python train.py --lr_mult_up=0.763 --warmup_steps=0 --max_steps=6983
Each number is 128 + 24 x the weight over its row's rms, rounded and kept within 0 to 255. Layers, rows and columns count from 0. Numbers have three digits each. The size before them is the row's rms in percent of the matrix's.

# layer 9 attention query, 256x256, rms 0.0778, rows 154-159,186-191,218-223,250-255, columns 0-255
091:132126092171102137145102086087143106152096089084104135144140154121162164102148149153119139128094152102152112082117133139071139140119079100133115110119128137140108174106139110135133151163137118140120087136122158154130124086135083085169112124152156147123187124116160129121135114109140133164142151125128154128128124093116161145146117135122122188121114115153151113094130091133117170095147121160085186107099137150131147165150112098087163157138140119161118122152130103148130143122120141165121145090125129139165110110124127142114125107124150160142119103127128118139125132135092150110169161178135130088125083110148105107082084114105114135092141138137150138142151171163110056137109143151123109094134104134110114085146142145127160141110152143128125152116083097090114159121127125
099:110120151154139200134152186105119125126144157142196108127114130104115122081099074153106156122138111123103153148113146099106123150161156146132142139132136096126103109143129059100119122131078109077150156138104143117166105117134127136108109077149126097095106132118131155133079136159098136126111144087160100131118110137135126128138085150125106119133152063115130162124124177114125136122136102106133115087133162158093120144155115083075154110146114144191117125117115140121128130131136156138122147117114136119160141127122131123163136142133117148127123172177148141114073086104124100153104085108094149154106099156075123135165145128073166131114166128129107121121130144147100138142123131126073125152116147150123090118106102112152124129134129125159134119133126125104132138162121120
097:138139103110116113138169090127093140124122119123170136111103133081133139174117094138083123114138115126131101074197160128110155130158130110134088105140134137120119077138122099115154102140154115119119130121157178115098123147104159122125110111130149132108113118118124152134104081137080124078115109145096114123084154139141165144133107134168128115113108146133156102123105157145087166106172165122138192159110164135114137102120141126150136192143100128112108106152100135072173090170128115118123145124115131137114141165116158119122103138103160120131097130144143147143119132154090133145119123122149141129088126142127152143130186123129090151088102118110090195155140109140163146173107098105151094120153142097169160115139113112097127126123133164144167133120144120153105107138137127
109:135150153128147154100171150176104121136132118115121104149123144090131099130146114155152158145133116163155150119124123120097078182144104124157116130153116117176136095116117120120140145118170098069164118128116149129135118178138137174137130080121149146147166141160057161132102135164098114120167109146083086112146155194114127149121120149126142131150101121147124112120152089117132127124145105136114095139107103174110154150183129104110137124098097149134137135131145150099115129136124085134104096133134109135087144152137137141096088118126145106117117096155139116103154063141125100135132093150078129137132113122108125151132110131137111178111121108145152173115142148105137111111141158111127086126129113145174113146149097120113114117144160121088076118072111130167129165159122135
113:142146106130079100133111103138088131128131137150118121146095128113140172147111101206095144138080118138160152113101145128172105171104156158090124159135136077173102141113113131136183151161100135135147089093131146136166101110137116087133161146126120135119163137080132142138122135109136107132079090144107108150136132129096118122125106137132136165086169109102128139104129135104133124122118136123148120093122136152152119112112118147129187164162143150116161121143151128160178136129138065166098101105110197143124123099127147111128137138140156130127157127127108160086173105153128130089109140135109118151141119131114121172122138123122094126123141135106086129132135130110138113104158098187111096103113100128156133098074098097142121147144132115148111138123133115166083093099124119
109:166147134147185134160127111107139111120128156146092089147074176143098140135140112163131107115064094134159130112143119155116148128119139122116141167113111137134113122126132123115086145150135115157137099133120138146155107131121148150085146134106131147132115191158135168102148154102134078113117112139107113160143152142171164112119154117140146140174144150117120153186162123117127118151125102155109122144165203101128160153137150158151125126108077149106102127122164121122110116083099137123136164190166125125124139126129105145129108119123128118109144139129144138162158150122129109118095128117142163119175124125121107154095110079134129139121113146158107191098135170149137117132117188135140142128155096075138112123117094155080132084147148131101148138131098153123106143105107157
113:132129122104174111124137161112131111187099163111112111147087131085117141101100137167145163129112137175103117096113149143138132149138156117129110117148168165121142121143158104149099109135112109101143113124152165149115126138138134150110118173082130152136138117135169114126103110086127137153119111125107115130132126096131139125121119141136133146102154105089153123176069152147130121122124107122154068133149152105123158160127084100106106158132156103135166132131079133101116086096122089083102154121151150087129104088118172127100171108098111091132120130097173125074134115090167151144133122083151134129152105163109079136133103135113107173136160152127139106108193127130135132184183097125128150137125103154110120145136109135162109116101146153124110146143130158143138115138130143
108:097172165132109142144171150142133086139101156081135160168107181100138130136143165124102133167142103126134142100135126127133116177164141148126152137114123112125120137143160130176112112174117131116128097150149137159113109118126172107080142168136114131158136060147159137136135118091140123115111131186167114124158120101105099117130163142099134145125160136139141116102171118150153153175156107143137136115125154153133124154100152136114157106137114139089106107101059172140125115099116116122122170133125088156108146140097102112135133120113070154148146120171132103129127108172114124152095129117141104140123096072147113094144154107135126107100154156130156101094110085172102173130129124137126126146158147118138128161123129072091149152119135150129098142149105119120141132161111123
110:150121134163116093080113117118159146114127149112086131084126120126134164155096160117098166183136169122084142133134091128097125133172102117122133130112119126100095135129121134096127134126103176139152162077175134121109135122136127071153125134121102104108097126152055125123176094116113108145157135144146123149120128165144142155141107132119129146077138112122160143114165124136156160163146101169136173115093116129150115122137161092167114168101130172102150098120136121174100116117099120101160139131105137104150124145138095133118134132088132134141173110102126133114135128102106134143164120129102080130101142101119137123084127145096153119137127127155067143153102126071129104124113166142141138119087135112123120160142112099090141083085146114164142144101114078110130136133120125
115:125134145154090127087133106171114104109173158102138131200074158107126123131106131163084145138160116144091120130098152143153123156148121102151110136150148118172146143069139165148151132179122103131095112173118110121131141160102139166147139136146126104141120129161146129110141137143098141145133130053146083106169126111105103082135121121114091124147121154106142131145157138155147116126109151159087114117102135137114102128147124128119102133121125124097128153124158120101150109126157129109070122114134155142121173073130139114149108079128094093097126090162137149163117092152115095095151122132125149119103127130107120150107142158140122100083150124069100098114148133162110125126130103120112105147142136171172125123129155147109103069127154121107149114157127136111098128138104093
115:140090096121189136123152114158164132125123129141124107130115156161117086123119174110128117094103103105145142147119102111125127146121154138102112143135116170137179126111115127109134129139117158115153127106113129123111132120101119110101109095101130112125130091138142141080150172099142139105143124145113113132100107157121127101137117088120168121128079160185121128105128094127138139105130086200117095156144098111111113142105181151101108140121172170123130160129142142090132120148132124151158129079146084101115145076138157132071097107098086168137117114105124122191109132158146126125113158132142097088134136153152140148159092090124116152083136188118142132138135077093128135150150070137130149160131136140160136135155130165155117145125136162140096152124141167109121142115123118
110:104094186120139127165094108113144114095107142146128123093137137107111115113132160125154117122119100111149127111168082121124131131146155158171118091133157146134139152099097116123081137112160098180135170134100141141115118118126130119116100083102122071129146108128101136129095160146108119136112165096154108103116119129103094141127145092101164107128149104131146140139100153100095117123123131131146091116143081130158127148155128165123145141110123111120142116153176122110086130076142154135117168159122124128172124141095145164140112142090105116156151131157125173119165111144157169192143132129095132132159127073084120123120148129122169140128169182144106106134102142116106146104125139104100106128151143176138172162189133165107138136142137129098134128103142134132111133077170126
108:086124158121092103118095123146130099113123101133179103148137133068120156138137118147141131128076099131139143155150138115106148143117148140095141118093117120125100124112093143157126135162094145103147134170122141127123149125143129179101150139165132137142098106123118118128143173129111164136154141120129148124128137127126136160130145085139137092124165122077121127197122171085073137132113106122081174125140108112126109111121107131145086147122131138167093134144092124114159096193107107150121109157150135156127142083111170128109144147144119158116106141136118070105115112130139143089141164128137105132111127161127121135076152103120139090153123103151114139106091155071148150169099139125072082137143129142102108112169100149122122105118151138134069129115129152107142102110173120
102:054149169121160124130074172107118141099151080088157148138116108092103134141152119157127127108143120131099105139153143138122128140160126106107169133130143132104138133145116122081142144142160109119146162115118107133155106115142131137123149117124138151088144150107132133112142137126144123113131151140143171127179151123109134127153162133111165125115126135127144121152138130149094121137135130107158080123108120154126166111084140120103133137144149133091131111171144116111153189139111153098133076102145119123171168128159163085139105088164116172114133128121095108132125115109135114115134082151130128155089105121108138139117108153141140176143096080130155153127097162139140185090097065130094072130150139115113145126147084135147178180114145094130133129143147148091138100133127177
106:120148137096098103119122120108157139127133149134156156163099146148154142109100144164110102144131133129126160153142136133109117095104151102113081090140133173148155188124134074084105144158124166114115142085127133109116104108106110134136105163169140131040139125146155120131179116142123132164158148098114140136118148157134116128107149165164149138130121146128126127119091130133143070138155131144138100115117099144155133113204151158086106169097091099111142113135133169132108120127152104116148086121162111123115140133129135131080105142114127061080146117130118084134137098120143118151128094125142116102137119148151133130123135118107121111122143135123116103073102117081099091153131118112151112148136168138104145134088177140158100117120123121153115136138107109141093124170181128
098:164135139157126109132129146103110110105116157145117108123112115103144117183131112077105109155108110138096135110113110105147123111132116101109092099165124156075122109161123134124157152142148092143125106134134120118223094139113127120148136129104136123145150168147100131091105162107146160134103119140116131146145132141152155134102122070105163120144116121121139109107140061098117125119123130151132142122120136093104094138117121103181108158123114099135102134102107156119143145154120119117104111093133171112162090164135139158116141120124136124172106080125147198093117078123095173124117119114124107096160111106156070148108123111117152121142141103103097134131164100093126135105135135101113100123101118127148158120138129101104160160138085133150114123166171122075087113098138092
099:104136129104113137150110141154158141146115120137156160145136102101166099135112128119159124132137126136136164147110151115112140111083105134162137113075095098119121171148131114143126170135110154118154122164117104141108155126128120175143109087176137108122143142132078169136114120148099154155104166118122148150122107097156152136155139128099168140130111087159089114099123158123136099170141125119046185124150139165109131133108100133140134186144106153124129137143166140138142132195156132138180138108140141105123139147150106123107136117121151132121108119139109124132142151184099083094133136125143171137070119116108155112129118124088143138167120114112120104095111116109132121133173075117170113093112127140069133140149142158122110118122117103133122112181111134134078155141159151
104:157137138110125086123143076098094127135162184116114136092088129120096107118092140121114152094109150140137131154116151150116131111094120156121176150136161101074155123125148137155078139150137139115114156131115115149104154169085121127096114112114132129101105102128096148158124161125128147113104121138100084154114139137131103133124148115140189091161108119119150135065102156141119075110100115121144137097128138105098116130131104140151129092124145127127094177132112173134127134141140114165117120118136149115161118140115149118121125116125104141085124107150113157136088142096136124179137134145090121163166059103114129076155117146095155104098102127141156110124128138097117107103111100090108123138111167124144112101080117106150130106109095122103124084086140170142118151117169171
102:171132141123150088125110132157135119125072084082132138157097124143148137110131143106154123131142086146149103172167134141157110164119113150181112146104109152102135149147148122149131138143121143111103144126159145126125120119111121134089060134112144108093161085105093121136106134158176113160157121158131089116132072148145121113129132158131167106081110107104134105107121122104114171103116140136114155149136139120111111121150163110073143127136142121151121119161098143142151123115173104139187165122105155152094135117140144152114120112148151153139135117124117176123087136100136157132115120135109159137113132118109108125143106079108106094144144137147099171129165106105134130158147135125153125119080090091156070056099145127140110157117160101116111101155113108112106125156143084
105:148155130125109157131114118110168139125112105096122148134135147140127161117165104100108103148090139104115126116154167127146130150125167151121137147105126147135137115130098117110085181113112133113183129087145133129139143135117102123107123148126125148137147174153138088104156081115078135152151134131132140151115113157153140168131151157110173117114186089153129150177128136141112076127154136108128130129090138121125118076129197131111139142103096117121117081119129131164115075139089111140127150146123113141106092191120064097132155138108089145124099162160103119130106158092089118129110111144133122079145136133079122127128138165143100192168150132149180128136173109143116150114124140131175143124135160114122148125128142159148137184128134146122149131148110105146133094131119133
097:142147148094136066135135120109140132143166120118123160092179143143170151104121150073140114103136115115080154171118148185076138141134153141177124141149113117152136066160155128109110107086157102146134169102107138126103165145103148091134146166091155132113102129132090125148152167133107142109124115167109120143116111161116118136131137122155155128146144123128095099136143083082134119119167154113146138088122132136144129107154072113145169134142145153153108137100109165128133128163165114104141129128132174126095104137114178123071127154140071161124133134149096145110094132135092159076104140119130124141157131122113094117132106134151132103163122126095147112126116121088142114112116141114137119111141124136121123109090120109147098132169146098112138158128091086135096152147117154
097:123136095143123137130159082157148150131128138127111166140109127135137061107119116125123125106175134137148130095148170137117166175160079114097119091087146110105115162126129134157159097158127146102165095123110114156138129115146142136177151112143153097127134174127138154152136137163127080174135091113084129194168127110081168107132158124101118115121113131103142149142138108153106150111091121128143121172139131103104122138149123115160163093102093115156115102125127124124142098128159108130148137100137159125159129101154142128143092098125108110111184108108151096125124170150120147129124126111103130108100092102151122149152139111119139085095150109167131125159162162117116131180111148163154143135149066179120107100146145118103095155133116147151102118138160123160127115134097130
107:138173118184133151139160134152098153108130099110138102124061091136162098120142142113153120098130083113145130102109126149141126106095124099133113154140109131175125141108134120151112182084172099124093129142122145141101134138116103119114150115136182084124164110115112125183123129135119090079170126132095129072106133138126120144139134123156083178129087127128162114133151128135127085126105114126081186150146131151120107157141156108111108158104109116103108102129133178115110103124103121104095139156123116137163091080124146138137097128133132146161141140111099143131097118099118111127126130110173087124136143167111115164121110113110146166135127144103114115152122164116133142162098144161045134152109098116129156139143098121154100092086125097129131118121125154143132110137160117
099:130160106146123114108122103111135144151185122098113149149109127141128109121134108162110121123152144177147102100113126102120157155115101122119114104112156111108123120154113124132131100079142151149111112151156127151075073102139161136134113170130135140155122098123131106154154154108110109138088135147131102115079087137129179125132121124141118150134105126115153120088105154134111164092109126129135119118119101102109140114121158123103126122165091132131149102115152169162110149145151164113134160126123063160150103113155055153140112137175104178153095150169128145146139187142138102142152138125119067116151096145079141152101133096138194116108126124132075069125129120165138144132139099149155123148136140104101178135157155129115126150145098131111164149134111142147120153139134118
# layer 9 attention key, 64x256, rms 0.0735, rows 58-63, columns 0-255
087:104117097130118137116082117138155093160111137092112110157159131168116117142149117117152106118126100076154133136122144162072174111156099112115137156088117105113142119105159122112106102142170111122119153100106131144133123147179097149149102149152101106111162178087157124179150135138134112137129143123138131152108159151128136151117147109126114179109138178079104182147136087111128124137143136118105121073061098153097093120121150091114102129132127095102105124104190135158139189088126154132113140123147150136081104123155111121147097116150127136111145118076170128108141144145124117117119141124158086124112122104102125132110136135130152095134104127109148169140137124104132138123092175153148126114155158152148155119121148115142113138145135170079143153124082110123147139148144120
097:124176143142109137178120149149117154150162120137146132097146059129145130100130118123141177113152144112098127141120152161108129169124122123146095128115109114161142090107148149123166077101111152163121103094146142115143129126136112135108152126127140130161142153177108150141144169143159141103128147081126144144099129112097128138134125153108090125096130138107117132118129152118103176124102112114146090149094137070170129117129084162213108113178139156155150169103114109107104162082077106149139124112150117137147109157138142131109153154092134106169156118166145105137128094129143131109122147129130157122161087135088097099114151139148186133113120124146113149138111160140145114119151128075147120125145127113130089101130115186122155163159129152134107104135114134159102134114137111
091:127087151126174129136157146130140140104083133175177116113135156090120102099151103125144148121155135151169161096147091161121161161116081088135164125138144085112133096149126169137132097118176159153112106136094124114190146110083131201108106134140106113128125113117140101156129110128146102130124107111121133125138145142103142136098140081147122107113117075122144111140152103123154148159111103154163155143087129115171157119126150111114109105128126107127120135126095155144178152103110115134112126119133093139103134146161109162143106079122163098107147146130125110103130053126139115136114137105130111120119112096163167139118136180140082103093089122134134160122118128113147125133123156118074159171117144102148129124132165126132104130126129078148114102137139132155157143110139088
091:144103087087123135128138149148140106147137159146140139132132150161096148143132154112126146172127147154117133112129119138115156155148146061125126134116162138152123105131151122079097078118118147109158091089149127112131104118170167168126132128122129163137121141154109177118129090084119159119127148141115128103142172122124075126128123133142125132109147091137144107090106087134150146166099200180104146098116082170164150112114169146096115144136100056115149086143068100132140124130138108181124128133142149119111110166127157150126134135111080130148130126157120126143133080150142147158131161127142145168126129102074086147118145114154137152125140127090133150141146141154139132137104103142137144136067120131109139110116096154167108143099141155122118127130172111135120106112122103
088:169113151110113092120113150164130140136112099092095146140130131146111077131112122172095119119088138141150126143110115126089147130143152105131132135107130161106118150135133164148113136140119101143115150131162124173094148100091133122155126131127146126167117160109139154167147127164117126116072150120126092092084132074135127113152118108100118159106112112118103112130105141109129113119136108135161152141148127140150087114175160123156115126101078091143117105073082147074095124130154149077103138114102124139097131150106151149138126113144159122145142095102094160079115125159150119135132116112143150131125107142129119119092137164191106109102117102109118136104137116117128137066112090151143129136149066153113111103154142136144124132127136134161118058060088124107091126116128100
090:173120096121114177163094171126126125110161120132127099114109116149132181122114128178145120178165106138101122130089143134129149181114082127182090116094119123128126120135097134125131130144099178118145159095137160110169098167143130112160109148111130096167116134108101150123145084163126155157179151129146117110076128130123120145122125109109150096118104147155105136181136106125162136153136121089121105149107081122121147156136125096130165102134161082123102147112116123164057143121158169086118134136090113123116130142101120103155129133129117103161126131135117119135097137163124136131137117120109165139114100105154101164172119129110094070122167132144132148162163103115139139086166113118149142141147104117163146154131104102128144153125164125131139164112152133120124141156115104
# layer 9 attention value, 64x256, rms 0.0811, rows 32-36, columns 0-255
091:106099143163148110112102143133104124114069129109123150117131093111119199145165141131140114166123162130169139082118091119138116139142098122133160157100154149172159083176144139081116131109105146152123121080146067120094149119170141120106118162139134100143135140083125124129124109135126138116147120173195094138111180137121116116130142165171194127119155126135139133110114126117115108125120126124121077147082101152132134124148124143155122098116109129134119097117124109138148124089114117151100159099156104104127168113177145088121136158135112131131141141166122089143147126138145146117129124145131176132156110156088163140091133096159121112135147120144119175132148102097143124154158107160163090119121124130140116133145158099096108139113157108140135118086161124176122107147169125
090:158150125121110122112154128123114151126104123145174130091147049076086139149111125109141114142075141116138081140121080131121160119148154133118115103142126125122113129142116090150131129097147143146130140114195157133091118130141098091132121134133091139087125147115132115145126173094123152141094189125142124148169113134138110154154137130175111109118131142098152156166097123148105078117133159136131089152097133134162144164103134156091120129091087127153154139084117127130124108143086126116119152108133135115120137130136136141146108103113114147162138131127161160130119107110117093154114118159159156139148161123163104105131104175128150119083100114179181132130072117176129141094112133140151128141073100144091129150147062148139110104090129165144110116113132125139140145131124108
094:149107111092127096129108153133119118105111137131152117074133081152127118150177084074118111163110139110088110109135125122143155109135133115095179138098119170120139124125115114120128147129130145080153117165160116157135104144122081191079075141130098153166085163116112130192189097073120153125174129160143091135097114126137093105146127109154161123101146124097109100124142081129094102133171074091112125154121094124142107124116114150115124167156105104135144165106144095126129126154129157133128140134145150145153144163127173123128132130093122148156134126114103140145137082127145143141168175140146134106149132117108159131098145114139133099149097122117140138143138138111129127121164107126135132116157130124143141130135082148136097146084137109136145121151135130075107131129166151
083:124154142108127144121107134155120152120124133123112141128124110152102084156142090144144127121127134118180105185139144119111167118142118132117068138157110131107079092150117087152145123107140135097147115131153118161143147114136082111121134109075153089165120147162095109118098177124170144142147135090128120158047129178098124131129129105180126123152128121097080175165174112129106156132154146139113099104132119118127122143122107087135165066115137118132141125124133111110120096147141121107140135110098096121136132148117167135130140140140090127155148104127128119100169195103137089181146088098129120129139146112158141193110173123132110125115160114136105135153106130135083136120122140128136116153172110121125145140113113100140100112133139157171124156139108150143092087124142148
088:138135122114112124150095148118132121136079111095121106187119123109158132131154126093149140136126129126130134110129162151128176104111135153148108077148121138110124144131165165148163113118100092136128174134131163078133108118111106140170120127155118129092143159144111162130189091101128148168118108154110108113110159104130151127096128140125150102177096156128096135144100136142125104159147138097141154117132066107100081114184086107086121089131159132147139106147135085144116163081121114148144147146121147137140132115134120134112117114135120147161162101131174176098111111140148137146126132138110116153118123135108139122131143136151076130117102090092175135145167128115083143111087175128161096118135122103113111153154133084136093157121095134183161144138103137105138135090138166
# layer 9 attention output (transposed), 256x256, rms 0.333, rows 128-132,160-164,192-196,224-228, columns 0-255
096:125082130116172112079166099113130068143130088163112152122114168150161155119125145098155085117145132163096109138121138134118100117107114127088149124123119109164134156158121163209143197131122147147104131133151100167084149130119143117082148114117094142071153122088154148085134126101148128118129172079119123102198154124100126160062124115124125151136143148132128138130132119113117099146132140128151148139126125137096081115120115137150159126176148120131110134111100117122155115172102133122083141118121123153162119139151145135137095118124161114126123144135132074141152128163114126146088118135126141151126124112129143105107120133133088121111092104177142119107125123120127204164109138166151145146142149101152113145131115138114093143101119154144126107128141132118125103141108164
093:118139112137146140120180081116165174141093148139113085148118085135154159119101115134123117164190135179104154096149104136122191099088155117119107098097154092141132149148106135141125136122149116125115140117098145125133127105058119096127106132135126130190135172126115160159159132140127093135113110128083155071065143126097165114168117147110125151141140138206152130117131158125121149158147111174137134097110136122135119095143153158145147135155092131137141100161120142152135143148117101117123165154113135158138109110126135111157126137081136120089104102153156141139110120094110164115125128132157123100107136127138154137125122139132094142165154136091097133152120148153157135154136138097112126140141126096095159122120127104122120132143188116148148168151084135152137121148113143
100:143110113138134129115108124158128121091155094138161128146156162149147140161112165101132132137120115138129130150119105093110106123105104099124140131101123125121127130137115142130155104128108109137104116166155102121127169131146157102134132104170129099134161114162137139119087137155164157140107110138121179086155149168093144139098111130165096111171102142151130176126173135103165108116166163100163120128109126144101088104152120141164123175132161159113149093132114100105177102111131126101135109127089134175080104136143107139131132144134078138129126106131176125108132025175112122161146138117123100118109156109131113088126127147137084186132104119127129119106105105134142144192104133151150114101134080141109154093148129132136105119146153181091117111135116123117142122134152127
091:159146119111139127101150126087152084158136146144135123181126122109153155084129133139130128120086175127163180105118139143103135099131131122142106103125149138188123148135121156105157133143102141121129098153127158084133120127136132169105142119109134116120107107121121108168118147181093173114129110124113165084151150114175135134121153140150129111111168086158106115155142146123141175148156193082129136133088158163133142144144119132081155122096112137130188143135143136096144134135132145127146119144151103148115128171163146146122180137129127123109095109138135116161118131132124158117166065140140131200102131135132115123134130121109103097150130159161166143131142147093160140085162117155153106126141149096104124160094144108107142144152112120152094094117134099122149131079135168
093:116137129140099129121128104096102108140149143130108132133137124144123155104135158118124122097174166126119142188138126189103109128094122115093119148134104163108155139140147115109140122180107154088136144119131108139128089153176137092136125123140083104073132130165132093162153126138097133168142141132177140138141124099089126098160136124127111108104067158130114139134139118156111136094099174110145159137142169074150089136100143126143117123142121156169161168133106153077119119111090161119099101144112135173114142105121172147129107160114135103102160121108151116121109155117142144139103106178133173139134137137097139152112125126129146124149157108094147094094148169158127137134160107110106137140164164124124129110121107096117141169138133137148142112110170086111159182111168092
091:129156148151123131123081129137122121145130141169148117155133138123133081121116119157149160114095114112059141128157153120150123120099107139120087163117093104113097131137096099113147143131184128084127142114111155129119117120158141172144096148147164123097159140154158119124087160173132106102141165112115103102122092139129126126161138156104164138143116141158123113165137112129115111122106086148082150095146097086117113194122172148124113124110095117147137139114117120149120148108110141124134141142160127168101107170107123123171110148125102115149115118124124125086123114086157171126132155145164180105105121150171160127162140090148140115096107124108153136108069155135125149139095134145146135146128170164127164090129121096090115121163151146122122080170099162115123132129143180
087:118144157098130076123057144132081136103105126138101173133118149157160126157139182064123122157127089134143136126156157118128086115122108086158118116106130158114100132142096136130126154143114198167121115135119153117099130120138132166135099126128125105096126110173146119131114127148136152083117147137143109118113118113079140114150138137111120141132150111100146079183135124107134189129100119130175121132189127145129140107136155125130146177166120098107113105094131161148164133107116164087116106153133144165139129182202090147127120126163138146142147132124120159122115128146124154120126128081091148083137133110164140129110139131157117137132107100145146113124133113118161119159089127141141134114137131108165135132137122131096200128147161121130117114146144119140091148127164117
097:124083140141106156153157132086105134149127099149161114143145120136144147100146095136143140133090142114086150092153114120160104114113120144194108096151112142100150128150155133129132157133148151108146158157084110132118116093151091090112151130120102124115124158136067127110140157119105131129191127137101116106078164144121134124159113118136128168087145151110146118160102099119074107173082120169124125145114130185106153126121120155144146140120134126137131105171185136136121125157118087114137092175107147124114124125146146160089102153151145121141138133111106123121134142121141133106089129128116118175124146120115162136109110130075168127147103106133124128142129171192100078098124107149132157146142133093123146150132122127110090124123132067143152159141171102168139154148103129
092:111111121167088140122087111165166113167160096165124141112126129113112120155180156083144168132123088134103129153156147128114132147145119112143139141138145116080142157111144141117097125081134134094111096089129102133126112138153168110151126131143109123113143132109133139121143132099145167122106101146174129092158099182141094168142111090081089164124084160127114107130122098090176112133145132103141145155159133115141122133128158134141120132177127110165109142112104107091170143111147109162145158115107150120117134123110146102093117120161140128125134148127148153146082146145101104135089208110127114114164161134148117141110136123118140083140147112126090130110154159142131142163097138144132179094164125151120149134084111104119093166103154138153142105109093094131127127177125135
097:141151143119130114142083144120128131121111123108152129174067179133116123122167140113137089120113122152164142083111144132140121137140113106133102155138122119147154154136149121120098104111130069115134107126134124123107163093105122113124157129118142161157090106133139145098144134098154138122092141139140119116104103135093116160102150128072123185113141122092096121092121146131137110083159121084143116136089105122099172133128104125106159084117128103132102112101082155097157134141139122144164172141112093111100097110139087118128167143144116146142115127117098121124167126179093116103132168093148113091095138121108122125135108157127087109073135125122096155136106083088123122150134078159153124116114127157131133140144116150143094117147162075096095105130147128138047113157110123
101:133151122120102113144147172128120136149109139084111146116102095104117117118096103124125130138133097120129146148129139159118116157121129137149177154182130152085135109150187114127097117101122126108173146130105147135194120101116083110150152130160151164150140113123080106147163132102134087120140115168146122124147112132148113118150143117166117134147107152110097121091156172118098137109131090150132153134128145169187122112117111113152136123152124144145143160157147162155112089137105115097138121154091145108145172070098146140101122123167118098148109134126137116129079048132121119100123092113143093155129087111113073145127125127112112147171130091131111095102134107101139085122119120108137112154139134102121165134128119111156174074134167103141150154159103122148128100095122116
103:167109092131145112089116112079149112145161084114123122153160117149108151162152122146138127079087117162122135099131106155121132174122139142140183208119104128148133115092155122133129127154098153112129127142118085116160092179154113143144160140130127149105158146101131126134157132153134093155189142142105162183137150129157131136087119082201132116126139125134083147114150121115131116071129128084146136140116123129125093136154123119168072107143114135095122132111099120125110144129137140126147109103111115108118148158107150076104151080110130106137117115143089109173167136104124077128122112130135101125103121154098110142101129117134148141149118142118162132117120109089105117092129111133178145097154163115109098123145174134138120120137096128084106111119154120096149126128120137
094:106155116082153148130144130111140136140114164096127145144110158163075121089109120108175136110172132137170142086098087169146162113112156169104131132192135130168112120103086125141121099112131102116142136142123117115117087162068162147148124107120109149128159113148135094101170080135106083143170145130134123147125127101103125090093163110145144132116112096139109100128134183143150147113132140122105114096127139106149154110114136135108133162167145123131132136144121150154141128110128116165120152044111131150120149140144110124154114073155138093124089145145128070124111128072138124123129126081119130127142112122140154155168113119165136124102134128172161148152151117118157172116138172120108144115123127132116125135129136145089178124103134161135117135155113149124103152089114141
093:155087171122122107086141134085096144176149124108166091123134150112150132135107166109129124135126149113099125095117096137177079167164123135115133101092132153115148113137104111113151115142119124132143128132114105155123108118135186116131148157124091146136145131133171126114131137099128130154112156138085096139120141137078131084162119153101121127148122114155097136125154155117131125115160075133145126161123122133106112112115130174116128150138100117169071101111123165159104154127074086120117117122118150125142124082169077122124085174075153095132116125121098135113128132155175113082141121151149186150126105152113127103109125136084102157144179131117139101116136121209128111129155124117141163145125102133127140098155109137170124091147131124089121116122166117108127129150121115
100:115108157165142111103172155163144139131162135140107116109156120135092116116126127130121156146146094079140135143171091128099129140159129149111145106124103101171094083122082141115140142091130135119109155111142135138142152152095141120170108099145132132137152081127138107093124081136131143129143131104085142076129158163160148103133120132141159097149152116172139116120164091087110161136116151185107114158184111160176155153138119181126118145102094097137096112132150118159165102113120083125124145113056117117129128124115130157099115119142141123105144156113129138168123070149143120089121150151118087115116124110135105124122128112151134147138110170123139099109143153157115162126141146112128118179118097077167130132113153164098148129135140150154105140144140147097119081151113126
100:112111138103119157109149096102115172153096146128106100098152120154136107134132152123158115094103149109164131112155104095161129111143113149159149080146113154116130131132093078125168105165138156063140120119157120142109172135102194123124127093153129109145115153158107172155104144144096145102133084117165122146138152135166162142153156128134111080128146133105119134162137133125139150093147146133126078130121124169131129164146131142116125087131137153159169165168146124125075105117089118153133107075159164105136116085146108085149167102145131129162172104128115166119099126116128127156167112159125102142104129164163142132103152192107117129089097148122113161136134136133126117084127105123135123160134135123145093112130144131098146135099098107134128123126139164126129131109107089
098:135153171109087123137137128145162129132129124131108109107127151076130106118137143150137121106134128136133135167113150144163132089175133143138096119117100081154144115094128086160120156086105123151140155124150142152096117163155120111175137100113150144150163093133140148095148106092119137124108136126132098171130101122116138145118135126108123114130100087122102127151089114109118121102142169127077174124157162102101163152089119131112135080101105131154152125101140117159136086131153115181099133112204099119130117141119115119099152112171126110125123140095165117111118185102163097149097165087133184179124153165140137100124120119088144138120113123144148053091127125120120129116157135103131104123120076117125111147124093134123125097092118165125125113103126125116155145120121092
108:136151179152077115087118138129134154135148109089093104137119122090132114098109110116091137140104153106092147145135133130086071108141131138107172164146122056163128136066132114113131124122112127127138130102125129132106135082100106169109114109122121111135144130140123123123123104114132149106109140157112094125139122135147071119093130126098095137176130114153083126124098096135133128122127118091127152139138081140177137140187135122085093117127105112133072178149148112146131143118111178170144119140178074092161134174122140120121140120102154128138129125108070098105136174129125148140135126110130106157114113138135124166158131118129151107132103088130126099128134136115136146096151088111143127165128113126166096129108161146128143117105081170115124137117079122178142114133117151
099:070117140111149103128120163140135142077124147101099111117105151119143117142098093125103121088171122123152121165121136149081135109115114098095136130131107111147122098172171134174134131144164068152121129124096172134134108119122102121102082131132099158150147176171160145132123122094131089123155167107145148158118141107108150124068149089151114136120151140118116145110145188119098150127104147122128130115155140138136158130128124078143119102106167161099161091115144143139089091135166131104116147162144139110162110154099146124131135115170097124132111120117112133134117188117134107132119116106123115097089141096139133127157113118176103122114088096124134121118089101087128123170097167082134115119133144116115126118180162131105132079119122120099160168137151141113114085135134141
093:142120134122195127132125119139086134110127122094113144088159112116114129108099160137125135164148145132077133112108128122077110135126084131137105116112166098125130108109145154129113121108183168160124142128070157161126112120116115118121092139135159137118110167098118122109122102173135141129144152114194144176131139119120106155115152137135135104137126112112113112145099134152170108154154101138128102101089129174136095133130155070173109115158143141151105140126168130144133165144127164107138128106158149130148133135099142132125108124117162147132103128150210110159088169092143119149159173134090146134161144116141133144174189118126123129177153141077124122157137116122125121147081159112130133096132099115123149125166123113109100115136128124103139168124113098146118098101118179